Weights of a small GPT-style language model, trained from scratch on English Wikipedia: MLP 512 tanh GELU.
Each number is 128 + 24 x the weight over its row's rms, rounded and kept within 0 to 255. Layers, rows and columns count from 0. The size above them is the row's rms in percent of the matrix's.

# layer 4 MLP down, 64x512, rms 0.261, rows 51-63, columns 0-127
size [ 93  95  94 100 105 102  96  99  98 106 101 104 104]
[[125 121 105 104 135 122 106 152 133 145 152 107 120 147 148 133 110 135 125 110 132 167 115 140 141  99 133 128  70 105  52 106 128 116 154 143 127 149 105 104  93 119 110 133 118 120 108 164 157 155 145 101 138 134  95 137 130 157 139 126 108 136 136 134 108  97 146 123 114  89 135 112 138 107 106 106 118 163 101 125 114 152 166 109 128 138 166 144 119 170 128  80 105 109 141  89 151 102 185 106 135 129 125 136 179 104 115  87 145 120 135 154 142 100  94  90 126 176  63 153 138 136 130 150 147 112  90 123]
 [177 155 137 115 161 126 155 131 124 104 109 122 105 132 152 153 125 122  90 124  96 125 139 133 186 172 122 117 115 109 120 137 139 122 116 156 126 122 167 106 126  86 130 119 166 156 185 109 184 154 148 152 117 148 141 135  82  84 121  98 127 153 124 125 140 136 169 157 105 135 145 159 107 105 135 130 126 162 158 134 130  93 180 110 119 101 125 153 132 167  76 123 141 144 117 134 106 123 105 126 171 129 101 142  91 115 166 144 183 123 104 159 143 133 102 155 136 129 126  96 133 109 155 142 159 144 132 131]
 [146 119 127 172 126 129 144 119 142 138 121 146 122 136 158 104 118 146  68 136 112  84 127 124  94 124  77 143 104 124 175 132 137 130  60 119 114 120 128  90 149  96 135 115 167 121 114 122 127 150 127 131 131 114 108 160  98  99 116 114 107 177 113 135 128  90 112 133 102 137 152 147 127  76 116 119 163 147 150 120 146 141  88 107 125 151 109 137  95 111 134 109 136 132 120 126 104 149 120 120 145 144  89 116 129  92  92 164 177  92  93 151 145 104 129 155 148 136 103  98 125 107  90 115 145 166 122  93]
 [140 119  97 150 143 110 142 113 139 133 122 142 151 148 128 125 144 136 147 125 122 125 141 164 161 128 103 122 136  98  99 134 159 186  93 110 105 131 130 106 113 112 119 125 106 135 155 165 137 128 136 141 113 139 110 124 153  63 128 121 106 110 119 148 114 148 125 118 103 113 129 124 126 139 147  94 161 167 128 116 102 190 130 157 101  92 154 118 148 113  92 132 116 140 129 149 145  96 185 123 156 108 162 140 155 145 107 108 113 116 109 111 121 100 119 153 117  98 134 119  97 102 128 113 147  96 101  96]
 [114 110 104 135 124 140 137 119 119 158 167 126 164 150 132 135 140 126 150  98 156 123 116 140 112  99 135 123 149 117 104 147 132 137 158 148 145 152 145 153 162  75 155 117 183 144 128 129 170 100  90 138 136 142 135 137 109 126 130 133 116 115 126 142 164 110 140 108 158  87 137 101 115  82 152 144  99 144 114 142 132 121 130  94 107 111 158 145 115 162 128 112 125 150 106 113  94 121 156 102 118 123 124 117 135 152 167 153 146 154 125 136 120 123 128 116 129 125 114 117 149 124 113 112 108 173 146 122]
 [133 137 131 134 125 116 103 119 176 133  90 186 153 124 136 115  90 168 139  94  93 148 130 127  96 152 123  87 118 162 164 121 107 130 105 133 101 133 117  85  90 142 101 129 128 126 143 140 113 127 107 105 123 183 135 118 149 157 154 158  96 119 117 118 135 130 138  70 138 111  75 150 153  97 174 156 123 134 132 106 151 153 144 156 166 169 123 121 171 117 121 126  66 117 130 124 145 141 107 126 139  99 157 120 145 100 105 127  81 145 135 127 172 132  98  67 112 139  67 140 114 139 162 107  86 120 121 153]
 [104 128 113 132 145 101 152 112 106 122 128 136 116 115 135 166 111 157  99 157 108 149 158 113 133 138 128 129  84 152 139 117 107  80 134  93 120 130 114 120  90 156 125  87 122 165 107 153 142 109 119 108 104 153 167 106 147 187 118 122 108 111 159 130 150 154 107 107 130 137  87 144 145 132 107  95 138 148 101  88  58 115  99  93 113 125 104 144 120 134 121 144 119  90 129 122 128 168 138 118  96  93 170 136 134  94 129  98 146 121 151 125 154 116 104  88 107 127 138 168 120 151 149 111 123 124 154 121]
 [118 127 134 101 147 134 128 106 148  99 152 108 118 115 139 145 115 103 151 120 185 105 143 106 103 170 135 158 111 141 128 125 111 130 119 163 129 146 126 128 134 148 106 118 141 112 111 160 128 115 134 114 133 120  98 150 123 144 104 107 110  91 113 136 119 140 155 156 162 108 118 125 104 104 142  70  88 125  95 125 124 149  65 143 146 143 128 149 157 132 106 120 112 106 136 117 114 112 107 140  85 132 144 131 140 119 129 132  88  72 159 117 115 127 136 100 111 152 134 177 142 136 116  79 113 145 121 197]
 [135  88 153 150 114 154 126 122 147 160  90 100 139 124 120 112 124 117 110 107 177 124 115 147 158 115 130 115 112 144 187 161 137  94 150 112 137 119 162 139 150 173 110 125 119 145 127  98 124 152 126 157 138 153 124 132  99 172 126 148  99  89 136 154 135 127 157 151 129 122  79 132 143 130 109 101  91 186 133 155 100 138  87 130 104 184 132 139 117 116 179 105  97 134 141 108 119 159 110 130 121  99 107 146  73 139 135 123 139 116 130 103 151 146 105 129 112 135 134 169 151  95 148 131 114 146 143  77]
 [142 126 153 112 111 110 133 132 131 135 180 143 164 139 116 164 127 121 138 142 121 119 135 161 132 130 120 115 114 154 143 149 125 124 162 125 109  96 128 150 132 135 111 108 155 115 171 137 147 142 128 113 114 113 123 130  52 109 140 114 119 162 152 129 126 134 127 158 108 165 160 106 107 122 116 112 122  98  79 139 144 107 172 115 130 152 158 129  91 116 131 121 111 109 125 137 126 103 137 168  98 119  68 107 114 105  96 107 153 114 103 139 143 111 110 141  89 111 130 105 128  91 112 156 118 132 149 130]
 [142  82 114 164 164 105 135 130 121 145 156 106 118 127 125  88 136 138 162 127  99 135 117 150 126 191 126 127 120 124 145 104 104 148 152 122 110 134 130 103 129 145 123 101 140 108 122  85 150 111 116 133  92 135  94 126 153 161 131 114 115 135 102 154 107 146 114 144 146  65 155 127  98  80 135 160 133 118 136 150 122 105 140 118 127 140 108 148 179 108 125 167 137 122 134 138 109 133 124 142 123 163 142 166 141 123 116 163  86 145  96 130 117 136 136 120 156  84 123  88 105 111 131 166 118 118 130 129]
 [132 122 101 131 125 106 132 132 163 111 139  99 107 136 133 167 165 148 151 157 195  80 140  93 133 147 134 128 132  99 161 137 116  94 126 155 114 132 141 150 180 100  91 135 142 107 160 136 150 134 104  94 104 132  98 115 114 111 148  90 116  80 120 132 139  95 120 137 118 118 195 144  95 130 129 142 135 161 138 143 125  88 139 101 137 134 145 111  84 125 152 131 112 142 150 144 138 141 103 102 158 145  97 105  85 153 134 144 107 152  91 114 138 130 136 120 121  72 114 136 156 124 100 138 158 143 141 122]
 [107 122 127 146  84 117 114 166 112 139 187 132 153 152 116  95 172 119 123  96 154 122 126 138 109 123 146  98 135 120 114 156 109 134 154 130  93 131  93 111 173 116 174 154 131 172 112 106  94  95  95 119 112 101 132 115 133 115 111 179 123 159 120 130 145 121 140 134 103 132 174 131 115 191 139 151  94 129 110 116  95 163 146 128 122 140 118  87  95 103 165 145 126 147 114 120 191 132 128 146 101 162 137 119 151 118 117 100 117 165 107 138 128 133 100 137 112 146 108 105 133  82 171 135 144 130 139 118]]